{"d_model": 64, "n_kv_head": 1, "d_mlp": 192, "norm_eps": 1e-05, "qk_norm": true, "attn_scale": 0.177, "tie_embeddings": false, "lr": 0.00394, "beta1": 0.95, "lr_head": 0.0112, "warmup_steps": 214, "decay_shape": "linear", "batch_tokens": 8192, "train_tokens": 94640000}
Each number is 500 + 40 x the weight over its row's rms, rounded and kept within 0 to 999. Layers, rows and columns count from 0. Numbers have three digits each. The size before them is the row's rms in percent of the matrix's.

# layer 3 attention query, 64x64, rms 0.254, rows 0-63, columns 0-63
037:429500558528554525461477527556548517529457453518480450559473499396531507424509501480468477454514458438535409489476543513472482524538492447405527504449506519487530560515508552516517494480506540
129:601520511455502486568577492495529567506543519531450565481558501488488481466531434577504469535492533515396471478528551455482437530498487479486496439497449483455518455472476521494438475548510514
119:533531532455481454583504462534501586469534480526556513499536492541452478454486485543530512508504542523395420494564540437471430547466528447520484467483463495452467468480487537537431482505523533
157:584436552466439484518498530496465467514515498563428542445508536478553473499580471536519488533514501499559575509463520507531537487515485510593462555513487419529435482514508508519473467470454572
074:480581462510489503446482549462569539528475459444499470590540499504473521524456522448469501457481454413564513454497455559532524521528512538421479489456489511498486551475473423480559545474501455
064:537488481470530421475522459494445476461576441572571537452546496502587492472508463557519461519508507526495495516446425533452516537489500496560519527448476478486475446458557499566512443509514563
071:485455508519434512443550503474543453534520506497463536467422538468476473575556534479474535533467448525508562433520496426494541540583505523554477548545471476563480573547469491543490512489545519
107:558468497471511420510575500491503535512563502517525505541521515472532507452480528486436527451458459477544529497438527558432553509482505432486496526520400525509396542480500452527534475518548561
079:552432460487460524476558532467559428514483507483457568456524516525495459470530511514439543534448450509500518456516570469494564489544458498517497589519508461597442523519522469509525483448565518
115:491422566488404548471454504479537481448490540516439560512507532430506506466522512508467588524503508490533475505513525493493567437513500512560470581550525493586484467480521497538489477433517441
118:516532548507406504560539437451492546510547509508512527503483487503509474545482477463448512514462572553452422544471546466517579522555475456547491502561518487484437469470481491503432404476494518
117:534426491414480498512535481463483480522506561498403506484509503484565490501567448545587459516579525527517547527469503563558510438505449525508483515490549536518521555468473556557462545520500514
130:505488562474444463537480471502531526482468513520470503573500503510450551494513541484361498558475498438442451470529570483522529509476578449558485567514477530546515495487446492493512435479521452
110:544447516443482492472510573488503404495456508473450577438465517454558468548546453508478511519537459539598536481485463503492482481513491472519470504510560431498476461537507466446494467434427498
113:547510461483520441446572474544478439561468478466489537392569463523564450493528454516479457480423496489560490466478433501479509479487500460474473485453476452494450461575504457453497521479472502
119:471490488519544533415449502504495561468497523490534446533498488442519463471479567539501451470459479484445454517511474488474518489526583471470485592445525512575467484426483540507400544518557506
022:552551476550515498477424532478496473492569492494500572513444489560563465541512580550492476477510487523458618503428507493465538482516516498471509507480519511506441480534502486525627519520497472
030:468514451497541531483499558537526496529446467482530448564520504402499493431489417522422472452568513454537392487499524506522489531555518452458488501446506515462455515450500498432513500493471465
038:506543501496498534458439582506515549495470513476486470437525538436468505429427516463428483459535468428554446550561483475564443486517493511453450506455481541471512508405496547477465508503509498
060:474486407527482455517579452526472507493519458506510495474535523518545418445486490479442433493550577473562450548472494578565500498454511481503455483477555519506528502532549454468487436499475562
056:519447494506500469474597511463568481536507539468457517462493517482530517591584526504521429542458461508480614484451571476490561525522489504510518513488523485543537592521478466506512519452514476
056:479543462454435527520458474502448534450499502483530485550534440527486538454449445502499550468562552443484416498496415578529455465448537474471502454522508506447520407503530525499499469531482540
085:557459524453550421548546493453441489536539548529524552481560458493554521500511446574509413535525523477481480526409480524470537501518434480505575512471538469476512493510460532519501516527513576
084:531444500475576473509549541472554490478473491508513462415506504472573481547522468568540421504487485558418548535445543452463518502482492445470542468458469482490438487442517530535464534549448504
080:521439496416517456534473522547464496545525542518486467456537471550546509522487482487575526523580579457500521513530485586497446443508501468578446467452474513522548531525471592476522524476490504
084:494444472532467474464488547502521439499514567502433522461443498463492517409565515539482505506495439514455484467537503458569567493559491523468454581487557507578443525493508516536468431450491505
090:549482556489482446516551461523549496495493503416507534502533469581407508517537497457539537466499480527565506502500493520508543499486468559495521373485536472402544452535506482476500437530517523
127:405585486570527484464475464476530516539490467515557424497510479587425569482415541491489521508474519473533499497555517515541506542434512519454487414564513528494481474498527490490486511507517450
115:458557441563523452452450525540457536452492474559526457522435484527488517490408520438490583456461485412497447469562488524502437517486545530503478476493493535527523516561511479546474538521492459
121:435526464531592492461488405491459561431493477524537438491510525465515511514466457530575444451546542518408450515483542500533505531584484495510483529546540466489515522490496521510472518575519485
089:494487509463500486524499497541522477524508427577461477453437483569476507475443496525489545491453534514528449514536533597497507498454590476466437450479482489519484496567506456568422474430449523
116:553485504435453520612581495505471508502505517501487487526556478525470495468447451485506477564493489538562510500455586525474505546454504464515502477572502468434552464494511437423562478495450528
070:446578471551515461518465515465478507514536432561486507555549472489462511492466531482450500411473430420465501476561463424495496504505572531484553440526504526438546535451518496496507459487526452
128:482472455424490510513509464487550547478467542536496484452474503541443489477496487475491536521453411516544497506463517538506394529455469471467469518584490534512539520485472511404547588567464472
118:473448493419521538553542475605510513578465458499494511497442491501502472482498490503524466521478479598574523386504469541500484583496487424504505502518536499514476498519524496460450467556483484
145:523466499476545485435476546514492530506445521573420461498470444534457442478527498427453484450438445434472553478477484507533531496469476447468510527554437543571507516473494540462495480534416515
090:539551507506407494499481550450556522459569488436550553565475569519464515520524554459461505488463427484473532486475520479515486489559471584447507471511493439455501478562549443470513518490549501
098:452439480493540527520523447521470426519529489544537496452536476551526455513504429568641473484472583517522496541468452539449487508483549510485498460471466550472499516512507554513495535547480555
091:476490476571500467443474540465560502504476592463473530458448579456474509504513524456451514565502465504511511517595490476537502549531489516527418531494505461564491552483434485489536587479539506
151:484534480529454422536486477455451619483555504519537477471495562515495495470462495499445469463473556448534438502513544566494488484448521558453462530475468537515540567487423483463541553484485462
080:518465429480469492454482449425515475490447515508568530451569530464524504467532505510457531576439509462508493499541534493525577488484533565521504609501458517601460483503483519503448517485542467
086:499442490462421497450485498507563518498516503535546543540580488433541478454523502489478471472444515472531538440519496464552560471501521528519473572564539526540486434405511505547429455470503467
142:492475469508497497548507477422516543460481516456541422439463514509505521476462450473508496608540506581503453503517535539535406533498421490575426475505462496471524494526518540424498504492475478
104:507462421494548494460492451571530458570594486494470487573525453451455557549561493522474454448533482464500535438546462504474567521540523451474468529487547508558482510527545490541490453479496496
106:582471475455437533566492529528505501491546499497511481610508513464488501444494507554450419518541524518496458481528591549519520522497509460519522508491558483490474514486529451425532466411459440
125:522469500495534524422456571561542454512498463559501554516444516436568449478485530538412477464510483459546549541490454491418523479515516492507494549538540459542493497459550464494504487439427518
115:509475395428464468458532473559547397495503549520536621537524492503488480541529472479526524490488500472502497440503501511473511467497566426484488499543526476499471476542523448535440484459511438
069:476471510529534544463536488501506484470524533566508419484513505499522538461474552479491470542410509504448429587530491461454484461557602538480494528450509508497483490505469582489421523534544554
077:546424512516452479538561546530486461526457553425471523434521536517547501513568460491545474565588579551577464517469500496508528510516477531570446518450503459531460485533474520500485519500489533
066:449565441529508504514475491519529506506589477541545499600544477475483513479445533463486525406447465399475506472515516499462472492473588460481532473492476545423537481450542502480466479483508506
077:490581503511525542507473499507521481505547423549495508564535406520434494502445514511475517413439449432473532476515484445436493513453529481500523458563457504430522422466515480501497446512472508
090:466551468516485515598513484472483511515536460526516517528500459537442448482453532463458564429466476461479522520536512476469438530506585447479505438530459581461519479529540467463567424461521480
082:512459465535502429458551525450505521494462587451508501424499579458516530533532465481519473565552510554497491517557569496558510503511478570483464549457479508579518509524455515471474561496542439
080:500530486422516554542507508525493551473523476490537483573486468518490476487476526532523454435493476497505568486415408530504436499514489422470567440560505440416519457487547495475543510469470538
083:518499472460495470528508470423439532490473510509536426484586485503464532566519470507538504590534507441449480570482456576528499526497477547560467545466468452495530468574493527532511500583517475
099:500540525486481482493512551430498563503512457515559453506506540422536450595508501518435403461503491530467518515527525497480558471519460537543550563504449472538460487434493554470460524527432535
108:520466515409508470471523519547505459480483591493453453492491389551537518546540536432554474521523519469463525475445544594465495491526516438483456464486466531473481516556483493464450473504453490
086:523427495535463446416518553491572461489503565497464456427494552466502529485576465479506512538484484550489423476556538499518529506537493550502426585488486514570447501551462490473463501495513512
079:492493532520478445516545444526491485492486524496471447525453500608426495477536466479540496461550529529618524465510474488536479528468469505475499398527496544424511555570495523573497493480496527
124:548467511503482452416430505468515487490526571525445459445489471516463528498532483435415544500533528428587519485504535558532546441481485520515469527537534528566471528434485511530473460489448533
104:495518489502516462561541426496462548544440545540517456452483542483498503445503466477528585493495532522468436428521576501520446548466511515489414466501476608498486510489422502542479524523468510
148:449547461549575479473500463444456573516506426478602485486515534529545531449417435538514485546494528528556440464523526478575537550516470523509506492477544475514488528505477497478524542518565518
096:504509440463474451565551476534546461519534562556461455428525507518489478446508531501459444500537593510529489562522487559511493513493504469459456464500481526515424464483460521469401497429452513
094:510537506456426512551504472433438527454517442481529540514563466485508504595468470450473473538499466450530475510464537537575507506454465488537529497542547432463545455580485453458543507457524480
# layer 3 attention key, 32x64, rms 0.223, rows 0-31, columns 0-63
118:420571445545515512519486413491445510522524451510564445571468476557454526501444484494528531469467495468510469497500485520476425544447572463488540419504478576471539513495490470531509475538483458
100:533432541473452469513585560502445469524497544492494551425516459482542468451551461548553462534543528561481534513440457491569539428503529469466475514469531493484459548535521573497516552520487523
121:554472573528404510464501487492523479510487546444439532474540540476445466520568533481464514564497511529503509505523553557518559464491429505548496468464520471511423530449442428486459536497549454
113:477564526553526459474425466494484488500511507481523538508496586436466460588499551560432496549510473480453477506548540451474506521509509589522444508423471515530463457551485443509464529502544461
069:528447490454523589477502538515574491545519512475486422477403508512474527535527471468497497522482456549499547521497541524494467511500464478596471544529414528535561522517511540420478460460448464
070:515545448493525444498553481490524538496519536494552504402575551478509494490457588518540492525543489507495528506503475541576430470460505449517431501439572505529501462532496550499522607505508488
082:553429528462516499448491568512503425540481455520469557502523495426529499536568502556510476486470532467437514517455539434478566410510480528563532541461564476568484520519535461510526484504525533
108:561423528511429543476485531471548535515458531485484478456472542481585507491567507499470534525514551531528552489535538551526549484507403473470472587546495427515456530466474497443528528461513532
111:529490539557525489445499535572518449494529505507482525510502452426544514517543569522449458511506526486507533486555477475472602496557503490497450594491541456573446510602552482518465490491505523
098:557442517514458474490487531450555423497475514495498531548554494477536514545542522509460477543522489530496516511541576515434610519487437531526497562498520423571466485527525407495547500470530505
092:475560449469505466504553451414457525441493490504512531509463495511423518513459509476462562503508439450448486551529523487480507482422565495470558567558504541527503528538498513442561540432462453
115:536366520461490501453538542498508512515492561497468515462510502442504479519548521534483491519473513531478499516483506439453513426541494512478380561453473494619465460495477552502480507502497537
107:501518537508462499541516475474395468466525532470481531564444492523418509512543509432389527484541509408523444516498505557470519525483452476558508535546474501506502503570490481496526450501486425
098:495566477545420476541542390458463421496506463494523479512512481506572452499510485485513465569471525394440486500497489438482463468521542485501510518449512480600456483539479525474475514483512524
096:575476550494469593498546478515513436555501538449462459443538428560554500428489481531520495550505564519551535495469501495439461499480503486511509476434564542501464471447428534497504484532468474
103:463547445480556516430476533508496494492521474524510496519456436504533524514474477487482525457514436459592506548491425564471498537515516517419565507527468538453535504450546533513560522486382505
088:492449496480480539443499521482570460463529483546441562579522451451538510486535487523535423433552412505462565526479431469506520481529527493518569542564520473486492491418517475499485510492464533
091:444525480521455492513492440461374566495512513493572432476478539597482531474468475481508554520490513480536450512479517534524409531451513525510471445445482542499545520498439526524534537541514482
100:422559449529512492529503425469444544526497484489518428481525504585475533492434488471534507524480519465559468512511516574518403555490518478507532426476445550455533484471462558451542521512512491
117:407599518537500470472488503502435555508546492458534423522478547558478521496433471445531561493476496474486466491473479559548421568493481524508522487539445537486556515487481550481484547526502445
104:540452533441477523460551566551537435518498487511413547491518506485503498517546503532484471471494513539477523452436494426432592478566480495494510539566505457561433529478522449555495461524491529
092:464584492492523545528480445464455556479538473480554447535473474514495513513468500477558491501528467485506496536484519515535420536467497567454554436511487576421558473437476564447501582509490472
098:486452487495538474488480548508575471501577523490514549449500519477485490503489556503529537519474484521494504479603527464488480477487559454521402510431463530538540495541483455507441598509602486
103:556456478445498547457536433529578486530492588505468503482499452525394566541488529481540482478524552522525486456456544526421540479526519425487466422522518477516505461455508452517512475475485507
101:492557527544485530567510481448461496559565476490513436512531486564463512485455483499517503539514528508502490537468480507452396511420498426527557405500488558414558482476508503527504530551515489
104:528427466520504460430477528524543417460529567497479536507532508427515489536559544551414456487494468468542527539524483479481570443504498489474484573473530434600463520510506495515519487467524474
095:458504540522487456518528517483516557532439482461544491463553536503423557438453476470480471508525515491510449486420543468554452498453480530490500422490525546422526485525507530574485520584571459
113:482422512526540475492510478520511428510499555489473508409500530416543446419527509515552484518475516540490504560618433463506486466482540552486410507452490510507498523490486545482462504523488451
096:484484577458446456550458558514479422495426532533477554515490537476503493493504475444440439510511543499532534529510501550556519436413561514518494491536497488441467487518478468392506546478469507
081:470484510513490582516495443595559517519453385505398479472462503459462550514505501465484438469446477448457488509502513433531479489555536514550535516467474526487498459536461476538494436510482500
103:511487511490490463474532467509422407524531551553532505457489510516445483516492459508558520526582475531482486564494490530495452479440522527496511437528501532485474481422499492480404589545420456
087:531444511488426522541531492459437497492458495510449485486507518473427513431529511510474546550526490516522476462529621436514542542491495453564447540508521443511486433539481454492426469526550533
# layer 3 attention value, 32x64, rms 0.19, rows 0-31, columns 0-63
108:484467509468511480526544463557544474424479502524516487535436440448504533542563542458530493435460486528497527488533462436425497507454586499546508502461562537493527486518509597516443525575501483
086:482529540568378470497443491453561507480509560470499494513453563526549516504484535483509524438471545471516521587514501545515475430588452486576480499499487511492437512529479516530528569488503485
109:434476523524422525512474494538527489409592499492458581436516496530489478481471484502474518546504458472523457571504498514511480502431473520448506503498508514503478453474504498543534359531450537
104:534556482539535448486492541552529508531556565551531486520465561545530470454503481567522507535534468483490597511518500426510494468447542532458491515491466553492501534550503595589491444465504476
102:541527605523484505466480542542454486432522451541515497524598491524525529548467473507434512469539484537520532504521540530517485516465404573567507489515528489501387475508545475512513543470510515
086:600510467483465473494509514493425501497533471512472531485477538461527456597516498543482468534441441418533533601512466520537505538527469484466510495502564539491530509517424592527503480495534538
092:472500514497469467479489555537518553522491503436517515486495551470533515471492473476472458587503472550551510406544521537481502476467439512599534489478538466497540404479573443432527550475483536
101:486433521488463490486491531441463454592498447525494455458422450484503501467509499590498500454545485474509496485470445498530484498520515496456565487468597460489479534494496465534563497574447413
089:476503564432460525512498478571568432517490534462481540518496496534527480497532461556505568590521465544540500479486471525508492490522547498536515509489476608492446435553575443545469548517524528
101:530537526573485487504448469510482495443530504404482556475418434513534461466459439474518509518567528509521554503500554468479530442470423534445422505451471483490468448513561530507490531524480536
098:458499520494534452547454558514497522517559465533497475441559508524453494524484472504472639450493518549482456566455490507520511483516564514446491480491515504515462496561604445480481530452532554
104:558515498455544519516486560535537528464481529525519550522461497466514423418490495389497497454506428487532558535532542523460485475476537535476483497537531513501513571486576538476476532530520606
088:569486497437517511487555456513533487577566449466529554491543505474486481478487495566530470468534435458481534528449554496429489488557548460437469508497521594497469551463475498503545570449526488
089:524535489531464492484433466580497496535591545514563513423474593510516438480511538494491502533535546468545518610509509529558450498476484438505455521444494496512514505506451530501488534576505522
102:476463473591496458465461470489398511511518487485449499503462487487521429524518433484526522502554481486509467413545505476502472483550532534415515492518466498479499590580543497522460464577463524
094:534524538508434472505455528484490505528504518405529506410493524515495428551474473532463569549535496524540574497443549501439512398561495486518471523499501468474483499451528562469550499432516517
097:523555462507504424504528437462529507485433493460516444470525479511432435598466524452427503479543461474487444521526429462483493452553484566461492505449537559499469487466480516516492560478503555
101:503479554561493499485500489447484456505533515489489548524547455543478400524537412486512458508539517542407500536493529473517531479487490512514598483586509432490549515471573484457465527558470484
107:448516509557491539493481529529507527510530474519440477464466529495480552526508475506520559587464504538511475433516454496536512540558559427476508508561447522496437445513630524522515449463552477
104:536439489509483499552499517550551520559524597463525477525429499461543526483509553440423481482580601523498472505454478503527479562488503541551472511501465513498495443477491552495470415472482537
105:556470537493478491541442507468499492471539511513476525559507432543557528425500537454547549521544507544529474523453439496426522464467491492545533510543431455490462440508451484517422417442502462
113:483463516435447500497505540573548559476538508606462471479471493514521503533524563511486413525481480571486500466437519538505468439503485518440543497462497514500556432485490531473435532436493567
099:491491498536555532510478439478494503400545461517437495448498448468490441459521488522522543519516429538494527546486475480456448456533421549478448496574465519498508519432534508603479501471544464
105:529518559495482407477536504529533534542427504498465424507526459508513493493550529485520541561595506558468503441495469488457504488529424434486495512527465470487501509531447459401555481547521454
098:452484589502442512486468508471388500455427475546493553536533455553485527473530544502470486545546513467562473575511532435541535473542556541515469471505472461492466529538436526448509519509531482
112:495499401507487440454506463581457502536482521524467565478551482482483473522499482475508456435526453562445491535572525472474487483513549533528516504519417515481534565541527432438566545535516469
105:532480622502561512488527506490511548498517450462477511555451523510478498491482561534492574484451449464561472456567525544476523532552460500530496473560400462500479451522480435511505545502514554
094:475500396495431482476513491463503463540496469580479500559528511510437533489503476543466465478517457483495478564569522424566537489485489501505531480503577482489517447446454445517484498475485615
114:500503506469501541500549490609537465474559470469511467510455544476509525480508388492497447550544576529536445555505484442499510562570465459478502496589552516510466515523502541544446507482507487
092:584484526485467596521596535492465487475479525465486503497516509499525474451555521447470428513472445480540583530466483450575507493444559543455527491444523505496489573478467548508499493455549495
097:564506470495514563512538565511508508566508520419419502513486508480512455541565437515569539454432550464495547475493518520548502543560447442460519494564444463496481416477526496515487464528500493
097:519535515525485495514469499517514491530553550413397457504464446525484557460470581476466513551512486521513490504505480461547481561579500496451510521544612452509512453490480519511514532537464414
# layer 3 attention output (transposed), 64x64, rms 0.199, rows 0-63, columns 0-63
102:516446491481429489495429459519531502506527515534451543491538505570458529461440563505455607482482496483529525499575481551518498482482524554498455519549520491494523418498495584500503549450514416
087:509511481478512551580503471565488467506507442514594476463522461432497549471497458466509468459562614486461457473508481504460489553474498512507509561554529554510530543498457408481473453528486532
086:414499496507482533556501605530428541430465558465522546505504516470499445524487523499535479451494446505495492494449463434564510526483519520479497467518560462545482455548444531488424547565479534
093:582500487485488527511513480505589513499461488558477493488469533560500565463548513487473455574500498468494510478531506387399529480492484538429496537495433472464497564463518461477480474574527469
078:512377445387499521541561460454544489493473519470512493519507453419469538510507500588497470545495466504476527493502467514525546569502499505487538544444465539490468529537543488427526489522454488
090:457572495440528469553490452466472482424500486554532426427486495418519461519503457512491417490506501462574485515488523526477555514448484485439483461533477512496498470455488443435415471514527534
098:441506496512489506466510536450479506480484456445457486518527437518515508529463486564511530550560452496475442523478455483617555501505505443518554521467581488505552457527486510538566425473417527
088:494553513451452590441522465438504475477498483496518448507478531488517538456411492504491449569531457483450562547542542464513495547460453537545516505524514500453551514546511406451494549446511464
085:413514482486465540454469495426513564456521515447453463526541470404477474564467494552466579533561441487525479551524513513564544455515504495526440556476560470503534477516489533462521477485504478
078:501454498497455525510505454537465555500507469438532516526542456422528469478604451466461506478509527495523496540407481510457512565533517492517532526632504499442502478522439570492479492513520531
082:485427476438483549484533493468533508511519561461478559547508524462434503506515563510494512482446507478561521527467500556545470533533539470621475415435528468423460449534495510472525524487477509
098:489470516506485484527457470453454592515518403567478531531521506530491479494387523517450538523558477585506500543515452460477553501464483494460467455520484493517448422426534539541520507504476495
085:519485544519487440485507434457557529489505484448487430497465507374546518552538437526414443512517482434554532556513531527500520498512530476535522566496493548452489526432528501484467514529551507
093:467537485472516551591507515492458509488542549464520490446498544429489452474528456444511451487469551531479437482496545498426535537474533490434531402536485509453454529512470419493462459513504566
086:506500514462491544460473470469437552464425527541489475505508501464503464410496459445526488575538474522468495513485544417400544521437481501455476472545435455458487459489459457452542493540492459
088:490565517468503480490502412513510539475496457522539429516540436407540482541570424554490460457561539463512437546441494520514478490521529438501512580478506555510540479440486485484457484517491487
095:546482514493454454438509449554516494507520524499511455546480470453477481498481493531461492479536534449548490520518466624429430471507463508564495547530484552421608471485534503507500563462516504
091:488547479517546522527452508502394507472502502534552524516511541405500476519502463456493490497511546604442450516441523428545559502509484506496480591546557479542496453513448535527534476545481506
081:494478515476495563424483546457486494511445482548470495498496515520465468442521503531539509461458430522553518508491539467611447463525469513473448423391499497553494507466473522491569434456486484
093:502524502522504506558530498559486533437515500485504559478535520561490549548500494397498600402497593547487495537497479525501482489521543533504424496505573519517478455500498433509469515428471511
097:501479516525541460495487444545480555456507510558553552561560458494502516545550554459524543496496569605487518538454487478460490468514512548479481579523522477551560452494494564483458548574520498
087:485557518535496511478504503472480434480522482483465508530582502533462562564488537540481605540542485434504511467469480473549559496515500487550494565535556415462550422503474487513547473481431521
089:582521545491440484511488441458474497497517555563504459569560427452452467510555524464451504559528484533582465522515502470472523476488511532439467560508502479541439469481421479478471502536551539
085:512571495549529484387547472490546493493457494468492516514513464509581495512497391514540528579491482496478412514505525449479448411541496480540453503481481558541533489475476553518546496476487510
077:515498502412464533518473443576484505502504445625510464480504470523495505496529501467469522441512511520503554456519494499488471466492496472418448551487511478561488438441497554459386544483494501
078:525518524558504496471538530557493492451428528468497493510542500435562482453498441513534488581503470508507453513494563447485523541516441508575530489470466480510480439489402548535482514569482595
095:502441585456520486520513573450475539515444487485474492448552494488515423574505460491496598520517423534507500523502465494565515501495508406457453427485510508492466482415516537486499467482472507
075:449500466512446515426503527473446506475466509487527491538447499528489492506483495453489474474550426470496521513489537516642461481457446449516466550511558446440529512533551481488470547486452589
086:506473466499465533526535489443468543536514524474504490490474494334499434477506492436493453413490506467516524538447535514486449512510524537557467485483477550489540502490510420423478518462533543
097:516554525478479519532473475461466531456510432565519496546518497511499596565468524558452509498555487584535504552514503452513521443502471497390467548510509520576496538415530537479510494512538490
091:457582497525564495555485540459402508486531528465525505489511517457552450536560420476499536485525523562526438500493558475524468491475508465459455473527522498568415523456483475446542480472514562
065:444434490543476520453534509539468423540514479514470521510525501481499439438557470444561523511537501537487495485481492531492503482548461534538483537567490539518576412594487460595495466469490534
115:548422498475452560473535437542597515596483484491455515516489454517475460526613506505568528477507481536526541519476506523445516526484535528517499462556505515522499459487511499496502455571534421
096:502549467529437486488474498492454560446498489496492438560489517479532484440535487496446502487411521438458468525471531504549457462519481534504516620496528457492425422488464470480525580511454526
124:459511487512514492533404471477469528496515517549507504528498532476517549539428502518544481475532493471524592494498508521517492525465446485508504647500491467511476472545544623515550502501559543
118:487515538452484490503507533393501573497522517556558477499488500552556571517495478497500520483500508469542490510521528446495534536427527489489574540573470462567477521523410425463480527512524422
111:527606536537549496524513480487429451471481500544445470457478505528496544540420479497443429442484491442458499521523510541603521524519501540506548516476561461533457532558498551509519518478493553
093:462478511462476519551489532548519542468486467578569485503494520407518537483536465543540399485495496504570511580492462491527513527393536456489543504473528488523541475544462555533520445458498512
091:508533440458572471426535513485497547498453550491472467493484494510434505511441470519504510509578469542507452464518545497539487543544459455584544491511518475557493476498429547449516567558423545
114:499480466514548481574524504544485418503501483543526491552503474481538497475520581528521437593526501528451497485511487501475587451447440484499450468519488474452506454578541503495591501562460533
093:505371530420485540507469435449539461488515588501471477514490477541601525494566483508541526494500500465527561450449514511452520467567487486530494567524496511563503501501534458483487493545491477
126:463586488576549469473470474449425478508476474483472473497442484571546524497459455518508540467547516502541473514543535482506493509479506546526503633463513474573488432480495521436488549492499549
104:541512544560451481477461540466502497506453531494516482445544501572513495496417536445543541529466552417456500496489489505565559411486486575478548516507490514411482543467515480574494510472537518
109:504553521481541528409485488479479523448407440508526496490492491512459460515501455479530560473455491478548518578472438502481446579493449518558546543605480460532550505501495524543467460469486525
097:546407524471528524513445508470473463391533480520520510505535489410539449487542544553528487496508507448559470528452498476451562507506500479482502533535544480494575523475557434444528487446524450
104:387531511494461485487492539432496588560482499471507422449512552459523504531558532455485447466503498472524526533505550486551501508479506467562500518531506442540430479437480430478499577472496512
112:526527458509497490461491440489467518491503536509512533541472514609557501560536502492531539553586496542518481501612501483467431435484507481476489495437511445419492503564529514486480466526477571
107:488515506543568488469463502430500559469481497493575440548481458468528561508435535533465501527541531492481387557493538517490520457460494496523558614522527479485538470473464503459535544466483537
103:486545519551440563511479432487467538514517440444470477481570513533489499528480437495468472541472509394506463490509490504543472503506541527496542468422532469448581514550429523495449494432556499
111:458526526496619499527543453529541470497448501507512525517504447475581522511488454553578488521551535526438516497545488458478493508462482461511551492495541447428475493501597536552461458530442501
123:553426534451418491435474517492507502527522577470530497535495463587530549555476454496525607496477487510511490437540567542487532445481472461392463510505482541488509497478496528486480507511512532
116:542419529489539538501508501520566510530490505507499524440523493531460498506531496370444491507536523559490552525449530555492439499472486474506420588498458527553476521497463509420489555533453480
108:530518494487514502524480509507524417477526569579451445542515497498445563507456498467501477461481526571489537525475460526393492484525481540461501604514438546519462494445555507497508547530427485
120:472425500434458518472481529541568463475484510594508494464542477469488483561549494483497464500501485529471455592536564475520453458442470494534558564509485515557578537453510528505515467545502438
113:448529461483472503501485441453495479493536496548477499537500505451492493466489434517528636518458419440494526512547545477490467490447481568429484563480509502458555496491571553480460474475560499
117:492467483518514480479533480473567510532513504429460414553550499532500497551555455436491474554543452523452525552551497493449466471521536490436434417501454542484486547457513475488533500571440456
119:480508547593484509508497466470439511526515508577511481563559510551505515473491559532501481389477507559525499538508509474508487460535512519532429486446525549438427517503521435567542463533536548
130:560515466482558563451493479475460570489512516423486507496547459507529484480550514474541554430467513507509501518486509448484438520492527495533510438500500443357467498561557486522551449480486537
110:561547471467495412519483453503487463455536532491459501521489569584440453528436434563433484560481447481505510517509458496490566490568517546509481444463474515472507454459452456482487467492449497
104:523514522499494519548507508518535524520560492570451514534521495463481518438490484571512442437499516480504533487461449412516490529453516484487531453463570458449528513523410484613563452479543534
122:525408548467506506500527546533566491496516480530441505475445527522441516520483435512574477483508477489451514494497560511513542531506509414494392582500540536540457567480508458527422515500515484
096:477422516465502542518512544470543517485463480610555548510524432464506521478564516513540421492510520534548481599424441457498474533450491464532451480482505538531516492545492550525452473512529470
109:498422502413546481514491531558569431482510516473531523535475460501542496465604409519554497584527511487507518547482473521463509469446506465449490515488493509545454478471490528486447462566445524
119:464554486507478554565503542558415502546522418432518489596478495565490480513471451455478492530482499491458510473550533517524584531488483460453440535487469547558481491504502466457494552438510533
# layer 3 MLP gate, 192x64, rms 0.232, rows 0-7, columns 0-63
110:513483472499456478547566508461486501495471478588530464521517454498513537429490462523460525476566489408575426511471461442540521503534520461507515538525565505443529450425473522586466491480508520
106:505546488586507518566518440533426484517557566412495460512471547482440465475414478527572518506480540451456497446507461518552461515511527537513490530495555539484451439521542542468530476488504511
108:455584505525511506472555495544456472415522496554508429511466496587473454465458489505557493524475539495567583492504443536477474499537504524463554509519450513504517521562563527504430505476578519
082:496489391514480499471507503474528512449539458511542445474516454481560554483540534408546571538464516513566486463478546501437486486509565518499490516493526488520493540458436503435452404535479525
095:524444505529575506502545514527457457529502482466491432476504542515550511516477418492514491563540542548446424499494530481445457475520562522529459478490518458483517516403474485401478454460444545
099:488492526515481482512532485486515600438475485452490381500483465512489491479485556490536492468469463509494516413432543426513494509565431487503546486505494551462526517507500521582557465457525578
106:442575496507542459534487514460433582482479495491491460517467536430458459506534428531529468511469457515446499467508515456532430495522551470437551454533515474447443490430493482519485503554583534
105:429517510495521487505456518434497588424457464573579491503473494455542486512462519528444448481516502536526454518463501442573515470460559477426508507505576507507485516533433480518460563507547519
# layer 3 MLP up, 192x64, rms 0.22, rows 0-6, columns 0-63
109:431482504493565521460433487472552515479517429442470524482517554466482515527496547481595540498439477551433526464544497505490472445474511505548405481473458445549510466570509498444548536484499518
116:481459498480468510481564470486458502532488506489486521508605500423562624501570568500509450468516533524511479527436516503472516513514458529584550469544503401478470506510483473471527513463476503
103:448473525447477493542515400504487512530465468435540519470492552515534491518447486459568601470478482478460490482479521517466536532478462451607512528594471457510488515556489501496470525453540549
087:462472526537485459497431551456533499492480554546487533513571551464443455500470574477462442450439453478423527506535529484515443518506466552457486522481496509476458453521544503453506599469540447
092:464522493500414480518459416465492484497497484533396495520426511556548536448435524518512531488462510406538532518505484463578486521463455541523532516453496520403459507487492505500496557457512511
095:425516538548451541549540510524524491529524505468510503559481473572531492508523457404516574533512499502441546460494456486396450470477497490549504464423479507489539487561475554555475465464535530
116:512495534517577512475543503538501516486531529475485468459500504526524559467491567488401446507535550508554430521499414514528518521573501518538505520516503434465477590485499458496603557546479509
# layer 3 MLP down (transposed), 192x64, rms 0.218, rows 0-6, columns 0-63
096:483545464515401481471479511538440539508521524471506460511512495505509560479378511560536531565486500584463515511457496521455467484480541485466463522450495470437535504474555490505581572486556507
108:523598518513521547473492500509512563483368540489475499548506462530459514518476547483529522533499528487526474531490498498525453557530565476557473521493580480482407498441467508436512543570507470
103:467477529524510557465472509524573489521513475520475502429536525548517447501630505496531553490536501506532512503555514471467500466517529478442570473512451495394558517497455526581508503572501530
082:550573465512531459519460425550473432485529453446478524500496534482482517512545470533509474507517536474481520433563494466528492518485478514583482431595546514487548457505476491549512481546590570
091:513452431508568525471455446473514457525512503534467418475506498526534557486505452498565460536547549548473457513444550510480412469492559563539479482504542449461489460506442534464488482543473573
094:522438485479484516524459487542558544458472503518468444522480436490473532501491573516486506474448522535522539481383571495459526530506445429480412480471445547478511441528498554524538483446483549
121:421523501518512436483496539518467501485487467463484480490466532425498571525509479518469482502541510564510407500491457518496449547482517472412542420503497439493444532495533454424437547577506519